{"n_layer": 13, "d_model": 256, "n_head": 2, "n_kv_head": 2, "head_dim": 128, "d_mlp": 1024, "vocab_size": 8192, "activation": "relu", "norm": "rmsnorm", "norm_place": "pre", "norm_eps": 1e-06, "positions": "learned", "qk_norm": false, "attn_scale": 0.0884, "bias": "all", "tie_embeddings": true, "parallel_block": false, "init": "normal", "init_std_qkv": 0.0258, "init_std_o": 0.00506, "init_std_up": 0.0258, "init_std_down": 0.00506, "init_out_by_depth": true, "optimizer": "soap_variant", "lr": 0.0055, "lr_mult_up": 0.741, "beta1": 0.95, "beta2": 0.99, "lr_head": 0.01, "grad_clip": 1.0, "warmup_steps": 200, "schedule": "wsd", "decay_fraction": 0.74, "decay_shape": "linear", "final_lr_fraction": 0.1, "batch_tokens": 65536, "seq_len": 256, "doc_mask": true, "train_tokens": 374200000, "steps": 5710, "dataset": "wikipedia_en"}
Each number is 128 + 32 x the weight over its row's rms, rounded and kept within 0 to 255. Layers, rows and columns count from 0. The size above them is the row's rms in percent of the matrix's.

# layer 3 attention output (transposed), 256x256, rms 0.142, rows 31-83, columns 128-191
size [ 88  94 102 104 103  92 104 100  90  99  96  88 110  91  97  89  99  91  99  92  91  95  93 105 105 100 111  93  94 109  95  98  93  88  91 101  78  94  99  92 101  98 103  96 100  91 105  99 103  93  98  96  92]
[[128 135 107  92 157 133 122 113 144 131 119 126 122 131  88 100 165  87 112 111 143  47 117 149 122 147 141 104  92  96 134  87 119 126  96 136 119  51  76 138 111 178 114 171 138 222  82 175 118 171 122 153  83  54 163 118 120 156 168 117  76 126 107 124]
 [108 151 165 100 194 166 154  89 157 123 146 107 108 143 104 128  89 146 110 135 133 146 109 173 177  98 113  75 103  88 100 142 117 153 145 106 113  99  84 151 150 171 100 105  52 149 115 102  81 152  85  65 133 129 142 176 105 107  97 127 122 165 151 115]
 [104 109  95 165 112 102 112  98 121 165 140 171 118 156 157  94 116 137 127 132 103 147  95 153 119  84 127 144 150 160 138 117 141 125 161  87 139 214  83 149 152 118 179 164  87 109 111 100 181 162 150  97 153 143 117 106 104 143  92 156 120 147  88 198]
 [141  99 101 130 141 104 130 119 115 146  97 128 139 114 148 164 133 104 131 198 101 162 118 178 184  87 161 115  69 106 134 135 111 109 114 108 193  84 132 148 120 130 101 143 100 113 113 125 107  16 173  85 145  73 159 167  98 122 126  88  93  79 164 118]
 [185 105 163 152 127 117 103 141 166 137 124  43 134  85  62  82 103 111 129 106 144 170 150 159 124 113 175 117 106 161 137  92 121  94 110 166 167 121  71 160 104  80 125 149 197 151 156 116  78  80 134  62  89  75 133 121  96 110 147 116 122 119  63 121]
 [157 105  75  96 131 130 151 159 133 135 123 117  76 133 165 183 104 191  80  98 169  88 146 146 135 130  79 155 170 128 145 145 135 144 184 122 151 134 135 136 123 106  74 134 102  90 162 144 154 109 129 127 149 143 160 136  59 113 157 128 164  92 146 183]
 [163 136 112 138 119  90 162  71 131 125 112  66 132 107 142 169 145 139 189 115 136 149  80 102 173 121  76 105 168 152 116  94 176 118 123 115 129 155 103 126 145 103 104 141 169  99 135 178 146 194 115 134 177 149  86 156 130 140 135 134  77  99  71 156]
 [123 145 171 142  97 159  97 110  95 108 131 139 144 164  87 222 128 170 109 112 127 172 127 154 139 129 110 110 101 103  76 128 112  67 157  58  92  78 176 121  88 127  67 173 128 136  72 110 151 101 117 134 119 156 148 170 131 116 115 144 166 132 188  97]
 [143  84 146 139  98 150 128 159 123 108 158 108 195 155 114 148  73 172 126 101 176 162 145 121 120  66  57 104 142 115  94 147 114 106 126  76 163 126 132 168 121 101  75 188 135 105 155 150 151  85 188  93 146 139 139 119 161 111 132 177  72 125 124 157]
 [132 151 165 136  76 137  98  86 135 118  43 140 136 106  73 129 139 154  87 109 197 145 119 132 121 175 134 107  93 151 107 106 135 124 178 143 169 136 172  99  93 194 108 139 114  92 127 159 148 139 156 121 137  61 128 155 188  91 149 143 166 137 169 146]
 [162 126 103 144 165 118 160 115 142 157 159 133 158  75 138 138 129  97 168 136 140 147 160 159  81 135  94  68 120 121 106 142 128 115 136 111 128  83 134 152 156 124 148 116 115 115 132 138 152 155 188 218 106 136 110 116 166 104 152 125 109 176  81 179]
 [197  48 236 156 117 164  95 135 110 155  70 100  83 133  69 145 132  64 128 141 172  52 160 117 183  98 116 113 115 132 175 129 144 105 142 119 128 140 142 142  94  88 107 168 146 126 108 131 109 144  54 138 105 113 219 178 124  81 143 141 153 179 146 162]
 [ 74 100 110  61  94 111  99 171 104 179 129 143 166 134 146 136 127 107 144 102 135  64 152 160 110 112 105 101 138 170 103 132 114 163 142 182 136 102 143  92 106 118  45  82 178 137  87 137 116  87 173 205 122 129 123  37 115 109 132  83 169 132 151 147]
 [162 143 134 132  86 121 132 114 124 119  91 130  82 104 125 182 102 106 141 142 108 145 124 129 164 120 128  49 161  99 136 116 145  91 113 193 161 158 118  95 136 179 101 148 119 162 119 107 131 158  77 140  64 179 127 163 107 205 136 124  68 162 165  65]
 [123 125 153 161 131 151 110 113 122 159  71 112 151 163 114 105 118 110 170 176 116 118 139 109 190 122  88 177  95 210 147 144 151 128 120 154 117 144 186 137 139  73 115 109  95 151 138 154 139  72  37 117 155  77 169 131 157 141 161 110 150 147  80 134]
 [137  97  59 168 183 148 137 132 111 153 122 105  73 134 155 144  96 127 184 121 144  59 150 155 134 132  92 142 148 164 120  93 132 114  92 121 109 126  54 137 129 140  82 157 159  94 129 202 142 171 102 174 144 139 141 132  83  24 138  90 144  80 127 122]
 [ 84 139  72 131 140 141 176 136 103 178 102 157 121 126 113 155  98 140 166  85 142  80  85  94  79  52 140 143 100 103 151  99  90  85 165 170 103 156  95 101 127 159 167 109 146 124  68  83 150 128 172 163  88 112 158 137 147 119 130 138 160 106 132 150]
 [145 110 170 129  62  74 120 135 165 156 116 147 169 119  83 133 123  65 137 184  84 163 153 128 142 143 155 124 175 180 139 111 121  81 143 116  77 203 145 151 124 127 140 155 165 148 108 143 119 104 119 127 132 102 140 121 120  79 117 130 143 133 149 177]
 [125  97 137 131 202 125 165 103 197 190 169 152  90 130 184  99  98 109 140 115 164 190 166 144  94 137 103 182 140 162 104 198 107 195 121 137 133 195 136  86 145  98 121 141 119 137  96 118 162  98 141  88 159 145 178 130 120 154 103 160 119 144  89  95]
 [169  97  85 107  86 116 199 137 111 148 142 117 125  93 144 135 160 119 108 155 132 156 123 200 158 157  77 147 109 131 119  93 117 129  93 112 117 111 128 145  89  77  84 137 208 122 134 144  86  92 126 113 164 103 124 218 118  96  69 149 127 100 140 145]
 [160 169 131 129 140 127  88  96 167 103 139 126 151 135 171 173 175 169  85 126 171 156 120  65 204 134 143 133 162  68 150 149 169 100 107 119 140  89 103 107 170  99 155 151 110 137 164 152 120 101 142 159 136 110 123 163  97 106 105  87 159 139 139 131]
 [142 144  70 140 133  76  64  95 150 149 116 124 158  92 181  69  85  88 154 101  82 121 113 138  80 126  78 125 101 117  90 118 135  90 158 144 177 122 138 129 198 153 182 135 111  81 134 135 177 120 144 103 135 151 100 158 141 149 181 156 136 102  92 166]
 [ 76  75  95 180  91 132 142 108 152 112 150 168 176 117 124 115 149  98 172 141 160  66 135 149  81 137  87 117 134  44 152 146 153 140 145 197 122 134 128 149 133 129 132 128 139  74 114  90 101 200  67  92 115 140  78 156 123 122 174 151  94  39 188 114]
 [ 97  99 168 114 116 113 133 138 144 105 178  86 117  98 186  97 107 129 122 144  88 225  81 143  98 139 120 108 118 120 185 134 151 146 149  92 169 150 155 193 228 100 100 159  92 154  97 131 157  89  68 124 162 130 134 100 169 160 149 164 132 158  52 169]
 [ 96 156 134  91 110 105  99 119 148  90  55 147  72  66 100  56  85  68 120 117 125 194  80 131 125 157 146 102 194 137 136 134 147  93  72 137 145 155 125 175 164 130 123  75  97 125 121 107  79 163 109 122  99  85  93 145  93 164  94  70 137 182 148 101]
 [174 163 112 137 161 110  90 139 124 152  97  61 143  97 136 152 177 115 174  91 112  96 148 114 132 237 211 199 178 179 147 111 138 149 191 135  98 142  94  74 153  55 117  98 159  93  96 124 137 142 159  88 124 124  74 126  88 101 124 153 143  96 102 132]
 [121 107 106 106  68 123 176 139 140 156  52 125 144 178 167 129 144 172  78 164 159 113 155  90 156  82 145 149  94 146 155 148 121 166 134 139  97  71 128 151 143 145 100 141 107 165 148 115 110 108 174 139 141  91 169 136 119 106  91 114 131  75 125 218]
 [150 134 129 140 146 139 145 175 154  14  83 112 175 128  49  67 125 159 146  32 161 139  72  95 103 119 129  87 127  73 138 162  95 124 111 107 150 166  62 162 114 181 162 146  98 111 163  82  64 124 171 116 119 128  88 149  95 166 145 147 111 107 103 151]
 [134  79 155 136 135 123 172 140  83 140 116 128  85 108 155 139 139 171 111  79 110 131 149 152 104 114  75  78 156 160 111 115  69 109 187 168 165 119 129 137  76 171 182 174 110 172 122  91 108 169 157  87 147 174 133 113 166 176 152 164 158  99 157 110]
 [133 115 131 176 165 175 134 135 122 135  99 185 136 108 149  79 115  81 124  99 141  75 146 137  44 132 106 155 164 162  61 149  99 109  77 123  86 134  82 128  83 104 112 120 185 146 144  95  97  85 112 152  95 158  94 105  73  90  88 176 142 136 122 169]
 [173 121 105 104 108 124  88 195 160 133 115 166 124 101 114 152 131 138  60 132 126 147 168  25 164 143 131 156 165  70 156 161 137 142  92 113 103 179 131 164 123 101 163 115 138 146 131 166 120 103 208  66 121 118 120  85  73  85  83 104 101 113 110 178]
 [152 177 173 102 151 135 152 178 161  82 122 157  90 111  53 131 114 121 137 121 166 109 195 122 131 167 102  81 182 122 123 170  75 170 126 155 117 143 103 100  74 129  93 113 127 116 164 119 145 144 221 101 132 147 140  74 141 137  76 157  89  82 103 131]
 [182 120 111  92 135 102  60  86 193 187 153 151 118 124 152 177 106  71  78  96 110 147 147 102 124 134 154 127  86  93 111 105 157 199 135 142  98 153 161  97 168  95 136  92 144 118 103 161  89 114 166 120  84 101 123  96 156 153 160 187  68 172 108 105]
 [167 160  92 126 203 107 132 119 152  88 162  94  91 153 120 203  60 121 139 111 100 115 143  94 126 120  90 123 116 122 105 185  82 209 124 150 119 117  96  91 124 204 135 128 118  65 160 120 160 129 208 100 113 126 153  74 122 119 131 116  97 125 109 119]
 [111 105 149 147 116  87 193 108 154 155  98  96 102 100 154 104  76 110 135  88 139 169 186  99 126 104 132 139 179 153 104 137 126 170  77  89 125 170  73 163 128  94 124 180 147 127 115 146 161 151 162 100 155 202 164  87 113  68 123  79  91 121 183  84]
 [103 128  81 174  83 108 134 171 113  95 105 170 146 107  97 118 152 134 124  59 157 104 124 129 135 113  91 102 140 143 130 112  87 178 154 102  89 153 132 102  79 144  88 124 122 121 169 107  60 131 122  97 126 171  72 135 129 117 113 129 139 101 128 143]
 [118 110  81 137 125 164 159 196  92 125  74  99 130  97 131  85 166 143  90  73 148 140 124 127 146 160 114 147 129 147 158 161 129 247 102 106 118  78  64  53 101 105 194 186  89 184 110  87  81 169 140  99 150 114 145 160 117 106 152  94 119  62 115  69]
 [ 80 106 155 128  95  73 100  95 128 149  99  80 151 144 128  93  84 142 148  90 132 132 105 134 102 167 147 115 142 160 116 145  64 141 121  80 116 137 153 163 124 132 133 166 134 139 111 132 193 116 109 168  77 148  99 154 122 164  79 146 132 104 105  85]
 [163 101 125 134 136  99 117 131 148 129 128 141 174 108 116 203 168 176 112 124 142  89 104 106  95 160 135 102   0  46 131  98 101 152 146  74 119  42 197 101 153 163 161 102 105 130 112  98 119 136  87  89 110 153 139 157 173 113  89 161 136 154 140 148]
 [ 97 195 209 140 182 194 134 128 106  79 135 114 122 184 123 121  68 141  94 188 102 191 100 113  90 145 134 161 120 145 128  93 145  85 134 135  75 140 149 137  93 126 124  99 140 153 144  88 145  96 130 132 138  71 224 112 106 113 119  90 116 159 138 139]
 [145 114  78 102 116 154 144 147 126  78  92 105 181 151 103 144 166 131 130  88  91 119 116 130 142 106 196 157 145 171 151  91 153 138 145 152 150 152  41 113  64  98 126  86 156  86 130 160 151 162 170  93 186 160 133 101 112 158 143 132  93 134  81 125]
 [141  99 122 130 111 187 182 146 180 128 134 130 143  98 164  94 111  62 180 100 110 107 104 136  81 122 135 104 156 109  92 167 110  94 121 152 119 129  60 120 101  88 136 144 113 152 149  58  89 153 175 144 149 137  98 171  86 154  66 166  84 106 149  96]
 [118 150 161 137  99 138 154  81 122 141  68 120 140 166  96 131  84 169 103 129 101  92 114  85  83 136 157 139 128 147  73  82  66  85  94 151 123 153 177 177 112  95  98 133 178 118 146 112  96 119 118 121 115 120 160 180 139 106 137  87  81 131 144 139]
 [175 182  83 132 156  70  92  74 130 158 132 101 138 121 107 151 124 158 132 132 161 126  73 147 117 119 103 161 148 101 179 132  88 132 143 150 133 150 122 146 157 180 146 147 114 104  84 135 111 134  80  87  96 101 119 192 111  99 149 112 123 132 179  97]
 [104 134  98 135 116 106 150 134 132 142 144 132 111 134 143 156  77 104 166 137 174  95  66  92 172  80 118 121 148 139 189 126 113  66 170 186 145 130 112 182  98 162 105 115 121 151 157 139 102 137 116 171  94  99 125 170 144 156 158 104 179 146  75 171]
 [ 99  64 130 104 200 170 160 113  80 135 108 115 181  83 152 123 129 195  95 201 105 178 145 128 114 138 177 109 134 110 179 144 146 154 123 101 109 133 142 135 185  76 118 173 134  99  83 132  73 167 167 138 156 138 111 124  70 130 111  99 156 107 147 133]
 [112  89 196 136 121 126  70  74 198 111 173 138 112 204 165 113 117 104  65 112  87 166 139 180 116  99 114 109 133  97 118 130 120 181 117 117 127 179 133 140 107 147 138 128 122 168 137 111 139 145 144 102 101  88 103  55 128 144 130 130 107 128 151 136]
 [ 68 111  91  74 139 180 124 101 110  86 130 126 202 107 118 138  89  99  78 146 107 168  63 171  96 170 152  95 194 216 145 110 151 109 102 142  89 143  96 126 127 123 128 148 109 106 102  91 166 106 165 133 111  99 109 103  77  99 129 112 182  66 123  52]
 [120  95 132 130 165 196 164 144 115 168 102 115 155 100 106 119 103  86 134  85  96 115 140 164 101 100 131 145 125  92  96 116 163  67 139  96  99 152 152 186  68 137 186 101 107 145  72  57 112 182 144 158 191 113 109 107 170  98 191 146 127 111  87 132]
 [ 81 137 140  77  89 107  60 142 131 103 133 129 146 105  96  67 117 200 110  88 161 152 100  82 138 137 138 147 152  59 113 177 159 128 119 141 119 136 209 187 123 172 103  90 111 115 130 116 158  81 113  96 117 139 109 121 128 155 178 132 132 121 150 134]
 [163 134  73  98 133 162 129 149 106 131 160 139 174 106 140 141 179  47  89  64 113  80  81 104  86 142 124  94 114 163 102 138 146 195 145 136 157 109 133 139 156 131 153 143 124 105 148 142 176  85  92 151 117 128  92 158 126 147 169 101 158 157  98 111]
 [110 104 132 157 152 108  88 107 124 173 158 168 117 169 141 156 119 140 121 163  83 113 170 138 114 125 164 116 175 141 137  68  86 133 117 142 108 129  85 188 172  60 143 162 150 170 143 168  62 106 155  77 134 176  93 138 129  88 141 143 122 134 161 118]
 [ 82 123  98 126 147 112 177 124 132 107 146 136 158 130 125 149  96 164 196 119 110 171 147 113 105 152 159 121 130 114 127  79 141 116 105 103 106 107 127 144 127  66 132 177 106 105 105 184 115 117 181 137  97 133 188  79 139 100 133  98 126  85  95  86]]
# layer 3 attention value, 256x256, rms 0.183, rows 32-83, columns 128-191
size [102 104 116 105  89 103 109  94 106  97  94 122  97 104  90  99  97 102 100  93 101 100 108 109 104 117 101  96 116  99 101  95  95  92 102  84 101  96 101 100 102 106 103 103  97 111 112 103  95 107 100  99]
[[114  82 111 128  64 151 142 119 115 135 175 136 164 137 145  81 152 102 143 152 122 128 174  90 148 158 127 171 147 100 156 124 122 112 117 127 134 117 206 146  91 132 126 124 184 161  79 108 167  75 132 128 129 103 131  95 139  71 147 182 126 135 114 170]
 [163 146 124 109 133 129 101 111 123 109 124 117 130 111 107 126 117 114 163 146 150 150 139 141 131 141 178 123  76 100 104 117 123 127 129 117  82  75 150  83  85 136  62 148 107 140 130  70 167 126  91 176  87 166 132 161 148  85 128 198 109 117 171 111]
 [155 157 126 115 120 139 120 121 148  98 166  87 132 167 152  81 132 163 154 110 163 136 154  84  47 170 131 180 173 153 131 160 133 101 166 117 100 206  55  98 138 149 152 109 171 149 145 121 157 224 101 132 165 178 101 129 146 100 114 171 116 102 108 198]
 [ 67 154 127 108 144 183 146 155  81 131 175 140 107 112 143 148  99 175 141 143 157 139 177 148 119 130 120 154 155 126 123 216 164 180 148  96 129 127 185 124 169 130 115  88  92 141 125 120 161 161 134 133 195 137 144 151 121 158  91 154 149 158 133 158]
 [146 125 170 108 123 131 105 132 118 183  98 143 174 123 105 138 134  93 137 196 133 218 153 152 129 110 127 117 106 100  62 116 131 111  57  73 135  88  81 159 161 107 156 130 182 126  84 107 116 152 170 144 132  89  83 145 198 138 101 109  71 141 136  62]
 [113 107 137  94 121 131 108 175 131 126 146 178  87 119 158 102 110  78  93 138 106  60 136 153 115 101 173 128  84  81 147 107 109 168 109 153 111 108 110 105 119 103 150 125 110 117 111 119 160  79 103 182  49 127 103 125  85 108 104 138 165 147 203  76]
 [148 139  57  94 104 120 145  73 142 148 142 109 105 124 138  83 133 101 150 143 131  76 104 106  98 118 150 152 139 118 148 145 145 158 162 173 114 166  74 169 158  66 141 132 113 127 173 147 127 145 121 138 168  56  90  48 104 149 174 132 160 134  97 142]
 [116 172  85  98 109 135  80 101 101 117 101  64 112 132 133 109 199 187 118 156 169 114 108 125 110 145 223 149 182 201 149 129 106 120 120 105 138 143  78 116 144 145 126 139 113 170 113  77 159 120 109 166 134 153  92 151  87 117 160 102 154 132 161  85]
 [117 118 117 116 119 178 187 168  99  58 139  97 143 184 168 116 132 122 147 132  91  91 103 139  85 112 173 156 185 177 186 138  65  93 105  81 124 200  90 179 128 114 135 163 139 147 144 108 114 128 170 134 148 180 152 169  68 127 157 121 103  97 135 117]
 [ 98 156 119  79 116 168  77  88 101 149 136 129  70 184 128 111 151 142  88 117 123 109 121  88 152 107 141 137 123 109 142  99 130 128 133 145 141 100 127 119  75 118  46 153  82  76 162 101 168  73  52  52 167 165 120 110  73 129  94 184 160 139 130  77]
 [ 77 117  41 128 121  92 166 136  95 129 151 133 211 149 123 156 154 159 122 124 142 231 116 123  90 160 180 115 150 123 137 134 101 120 132 144 175 120 134 186 139 152 144 113  72 153 117 157 147 133 179 174 140  96  69 159 143 188 109 119  95 140 136  82]
 [140 130 156 146 183 139 151 139 179  78  81 123  86 131 163 101 116 158  94 117 108 139 131 117 125 162 139 158  93 105 149  96 202 162 132 101 143 158 121 109 103 112 175 140 105 134 174 154 123 216 107  56 142 143 135 161  81 161  67 148  90 109 106 139]
 [144 118 115 121 107 128 161  87 172  99 108 129 199 154 178 126 133 122 110  94 133 162 181 138 125 127 149 155  88 104 111 110 126 210 117 149  93  54  97 118 140  64 186 124 143  81 127 116 112 105 129 160 161  71 108  92 123  70 155 109 157  93 103 183]
 [ 90 106  80  72 109 120 141 147 103  88 245 119 165 101 124 112 119 120 125 114 176 140 148 140 166 134 159 110 162 112  97 116  92 164 170 125 118 175  83 102  24 156 136  93 114  73 164 106 131 142 150 136 116 189  80 129 131 143 112 119 135 130 152 144]
 [153 122 163 158 174 151 121 126 125 141 122 169 113 136 135 125 177 140 117 159 122 186 124 117 123 171 136 111  95 111 148 142 131 131 131 135 156 153 160 104 179 126 149 136 119 129 217 121 130 135 127 150 108  87 118 118 128 194  93 169  95 103 114 106]
 [185 160 123 159  77  97  73 123 152 109 143  84 151 155 111 112 156 101 139 162 108 175 132 169 118 183 116 146 128 137 108 127 131 187 123  92  65 127  86 106 166 131 111 121 138 183 143 135 159 132  57  59 158 114 155 159 137 148 120 158 136 191  72 135]
 [119 142  55 176 183 123 169 109 135  97 106 140 112 155 156  99 122 185 132  33 130  75  70 111 127 147 119 136 138 141  84 113 167 151  97 120 159 108 163 149 117 133 111  76 100 111 166 109 148 132 150 109 130 138 124 136 134 155 114 196 149 127  74  83]
 [122 132 119  93  66 155 158 153  83  82  78 111 154 108 100 108  95  59 126 140 131 140 167 133 126 149 146  89 110 107 124  85 122  62  83  81 141  54 143 102 162 172  71  88 152 126 179 230 128 134 118 168  81 147  86 148 115 134 140  83 121 160 129 139]
 [129 152  97 128 176 197 106 127 101 116  91 115 110 145 145  66  96 111 142 130 105 110 115 101  87 129 104 150 144 143 110 181 121 149 195 177 128 182 118 144 120 170  90  95 117 117 156 152 137 158 123 209 108 168 150 104 140 163 122 104 132 126 113  68]
 [134  86  93  98 128 182 151 124 127  90 120 150 113 141 128 111 118 126  93 101  74  95  90 167  63  88  85 121 129 183 132  88 125 139  98  78 155 137 119  99 128 125 103  88 167 176 134  70 140 165 121  76  97 132 150  61 143 175 151  83  67 117 159 166]
 [ 93 152 187 117 152 172 148 120 126  84 101 100 154 170 107 139 197 116  74 107 157  74 178 110 151 133 139 136 130 161 145 132 181 148  83 103  82 153 108 143 111 128 101 106  87 154  63  78 121 132  96 157 115 161 154 104  94  73  95 140  82 120 140 170]
 [122 175 143 113 119 161 201 122 118 130 137 117  92 152 141 125 186 130 117 127 136 187 171  91 177  79 170 128 171 163 101 128  76 117 132  98 100 112 152 140  93 144 145 165 193 132  81 184 179  68 174 219 144 104 141  90 167 126 117 116 139 171  94 124]
 [154 157 104 145 124 130 112 134  61 149  71 135 121 105 125 200 134 148 163 112 151  85 174 110 127 120 153  99 133 113  88 136 171 174 165 162 110 111 131  95 101 168 110 129  97 110 127 128 146 134 160 102 109 128  67 179  76  95 113  94 106 101 194 101]
 [141 126 102 185 146 110 180 117 153 112 167 136 213 194 106 170 123 134 165 134 147 113 180 121 108  92 148 132  76 105 100 120 141 165 134 171 128  68 135 108 180 126 200 149 164  97 144 120 152 130 162 102 113 116 115 149 126  88 152 147 137 130  80  99]
 [102 114 128 143 119 160 111 119 154 100 131 173 133 167  91  99 115 147  93 130 131 123  79 149 150  42  81  91  68 125 104 139 117  86  19 142 157 131 120 154 131 185 107 142 108 178 125 147 136 138 125 123  54 118 179  95 102 190 130 101 113 141 115 143]
 [141 137 111 119 125 108  62 136 118 127 157 166 139 134 130  31 144 119 189 106 110 140  92 150 119 198  96 122 138 129  63 150 172 149 144  83 105 184 146 161 124  99 120 142 147 148  94 124 147 147  88 152 172 145 149 173 169 146 160 101  86 112 138  83]
 [127 148  93 185 107 132 107  99  88 162 136 159 121 153 138 174 169 135 108 165 158  93 172 160 111 125 103 171 160 157  94  95 150  57 166 106 123  88 190 147 124 123 140 172 155 156  64 151 198 108  93 135 178 132 165 123 113  53 128 114 122 155 130 142]
 [136 133 140 108 148 123 147 133 165 128  82 132 162 129 138 148 146 131 106 165 137 185 142 110 115 149 130 139 132 105 165 129 175 144  94  80 115  81 163 117 196  94  98 135 126  87 171 166 120  73  82 112 136 128 144 169 107  82 128 118  79 145  63 107]
 [125 120  86  76 118 142 134 128 158 158 118 100 165 106  95 107 152 160 123 156 147 185 148 105 178 149 141 124 117  70 165 149 115 161 144 149 159 128 173 156 144 140  92 138  81 167 144 161 147 186 121 123 170  73 182 137 109 155 187 139 137 154 136 107]
 [ 86 118 131 170 109 144 127 111 122  92 113 129 130 161  45 105 135 120 124 114 138 175 155 162  59 129 138 103 141 183  86 164 146 105  96 132 149 126 121 116 112 171 106 124 125 115  85  97 163 144  73 122 141 100  89 138 149 119 127 114 157 140 137  69]
 [ 96 113 166 109 156 100 119  88 127 173 128  97 134 130 122 127 112 126 111 186 102 130  71 119 118 102 194 162  98 112 135 126 157 101 127  96 130  85 147 138 118 135 181 141 129  98  79  89 137 147  24 159 169  97 121 183  92  88 140 109 119 124 138 125]
 [112 145 132 102  76 131 147 132  98 139 187 102  84 107 107 122 157 155 176 146 159 122 119 138 123  94 167 167 143 172 117 121 103  90 142 170 141 147  91 137 150 134  86 125 113 171 179 147 132 154 105 132 185 135 104 131  89 115 110 108 192 142  99 148]
 [ 46  97 127 103  76 114 150 104 183 154 144 144 120 160 102  63 176 103  97 184 159  66 134 187 104 138 114 150  71 125 152  66 115  98  86 107 106  98 107  98 133 112 101 153 134 191 115 160 173 115  95 105 130 145  91 147 123 108 124 141 115 150 168 110]
 [112 134 117 117 126 127 134 126  87 131  82 107 202 142 142 136 206 207 127 127 104 122 135 148  90 172 143 148  64 102 188 123 157  88 132 118 145 133 142 122 147 144 170 126 114 149 125 153  78  85 104 160  90  91 104 176 124 108 173 155 166 112  98 187]
 [133 139 180 131 160 142 142  95 111 154 135 171 126 134 129 135 151 145  92 129  74 145 118  84 112 129 157 145 123  73  94 150 187  71 133 156  99 134 123 108  78 103 140  77  76 139 117 160 208 104 137 145 135 110 171  91 134 172 160 113 127 170 112 113]
 [103 161 191  84 155  75 135 134 147 116 140 163 175 140 111 158 113 128 115 138  52 136 122 158 118 140  75 104 103 122 141  75 118  99 148  64 118 125 174 109 113 146 132  70 125  45  75 163 125 109 148 103  92 127 127 117 182 156 138  98 125 148 117 224]
 [139 148 123 167 196 143 108 146 108  87 144 167 152 180 107 158 156 168 132 141 170 105 191  77 165 115 111 145  85  97 101 147 162 179  86 106 164 118  78  89  95 160 177 173 142 141 113 178  59 128  97 143 162 129 133 160 101  78 168 115 174  68 137 177]
 [101 139 124 109 123 155 110 129 103 150 135 145  59 168 146  84 128  90 138 130 124 148 116 119  96 111 142 136 217 180 130 129 160 111 129 133 129 172  91 221  87  79 117  94 103 148 115 144 160 108 193 144 144 119 181  56 156 140 136 113 136 158 115 108]
 [151 103  96 132 108 143 106 120 181 130 139 129 151   4 131 120 132 114 115 142 111 109  89 195 196 156 121 111 109 156 112 130 101 164 115 103 180 111 112 133 176 146  86  90  96 108 123 132 100 151 169 126 136 146 117 106 166 198 167 205 172 149  96  83]
 [158 146 187 141 109 107  94 109 115 133 142 140  61 169 163  91 105 126 111 143 121 156  77 163 151 147 109 166 110 100  94 145 159  89 101  71 115  85 171  92 165 153 201 131  87 142 148 115 141 125 101 105 155 127 207 121 137 127 118 148 106  66 159 139]
 [139 141 105 136 108 135  95  92 109 182 156  98 152 185 131 122 149 134 103 165 152 164 129 132 141 116  70 139 104 139 155  92 197  85 137 171 131  97 161 121 163 136 122 120 121 135 120 163 130 117  71 151 131 180 192  97 133  90 160 115 143 144 123  98]
 [109 121 126 123  66  86 122 143 143 129 160 149 137 100 163 134 120 106 173 132 141 142 109 151  99 161 134 151 140  75 135 191 169 121 185 151 111 161  89 134 166 129 145 157 116 155  87 163 125 107 175 190 147  89 117  92 145 112 161 165 188 103 136 128]
 [111 104  93 112  88 165 188 167  97  82 158 123  93 154 133 126 100 102 137  97  86 108 193 109 135 134 125  90 149 120  81 109 118 102  95 147 118 140 194 135 122  98  79 159 144 158 149 140 170  74 117 146 152 122 105  79 131 159  35 161 107 157 118 182]
 [143  88 153 144  99 138 108  81 168  51 136  65 150 133 137 163 177  95  81 113  87 172 157 135 131 151 117 174 133  83 108 219 119 173  97  54  73  83 100 177 159 109 126 148 137 151 131 139 172 103 112 111 140 149 140 134  98  90  64 111 116 117 173 114]
 [142 119 111 120 103  80  98 180 182  88 105 144 138 168 136  65  96 102 140 120 148  85 179 145 136 149 129 174 144 132  81 132  83 166 155 103  98 115 120 134 134 214 122 108 103 146 156 124 155 127 126 120  96 119 117 175 151  93 160 115  84 114 147 127]
 [145 163 102 138 120 134 134 142  85 113 106 110 126  36 113  99 190 138 214 164 161 109 139  96 102 134 140 150 159 133 103 138  94 137 148 127 124  84 103 112 111  88 117 121 152 134 136 109 100  82  93 131 148 142 170 189 140 130 111 155 128 122  58 157]
 [126 165 168 166 147  87 129 135 202 106 104 116 105 165 107 123 140 130 164  85 136 118 163  84 176 142 119 178  75  87  40 119  95 223 150  95 141 131 104  98 128 126 122 143 123 156 129 188  81 171 147 157 146 123 169 153 173 187 144 171 140 115 185 188]
 [103 183 165 151 123 101 113  69 129 126 173 142 126 125 136  68 158 131 100 157 142 141 115  82 145 171  76 137 165 202 170 134 108 156 130 145 144 156 134 134 154  80 120 182 162 120 132 170 101  99 124  68  96 103 157 124 120 116 128 153 148 165 126 103]
 [166 151 169 176 155 171 167 112 104 119 127 114 149 103 108 150 149  97 133 122 128  50 188 130 134  77 129 106 129 188 104 132 167 106 127 117 130 122 131 166 165 109 200 123 118 136 131 124 129 183 152 156 146 128 162 100 140 132 127 121 148 158 164 108]
 [102 181 196 132 143 124 122  99 134 190 140 133 163 159 133 169 102 182 173 155 170 147 145 125 139  99 114 118 126 137 151 116  89 110 107  90 153 216  95  93  50  95 110 105 113 125  93 126  60 181 148  93 115 161 159 148 131 161 104 108 117  85 176 138]
 [ 73 124 113 138  80 137 158 132 208  81  65  76 158  81 111  97 135 174 107 125 141 119 106 147 166 117 134 137 132 160 136 188 129 148 163 117 120 127 127 157  76 128 129 124  89 127 113 111 151 179  53 189  94 115 136 162 111 160 133 160  86 122 101 171]
 [143 119 112 138 165 191  61  98 125 166  56 132  86 122 138 130 129  78  80 131 123 141 131 193 120 105 122 128 133 161  87 146 152 128 198 144 194 138 152 128 149 166 143  91 106 131 121 121 142 159 122 146 125 125  99 122 102 136 106 152 128  98 143 164]]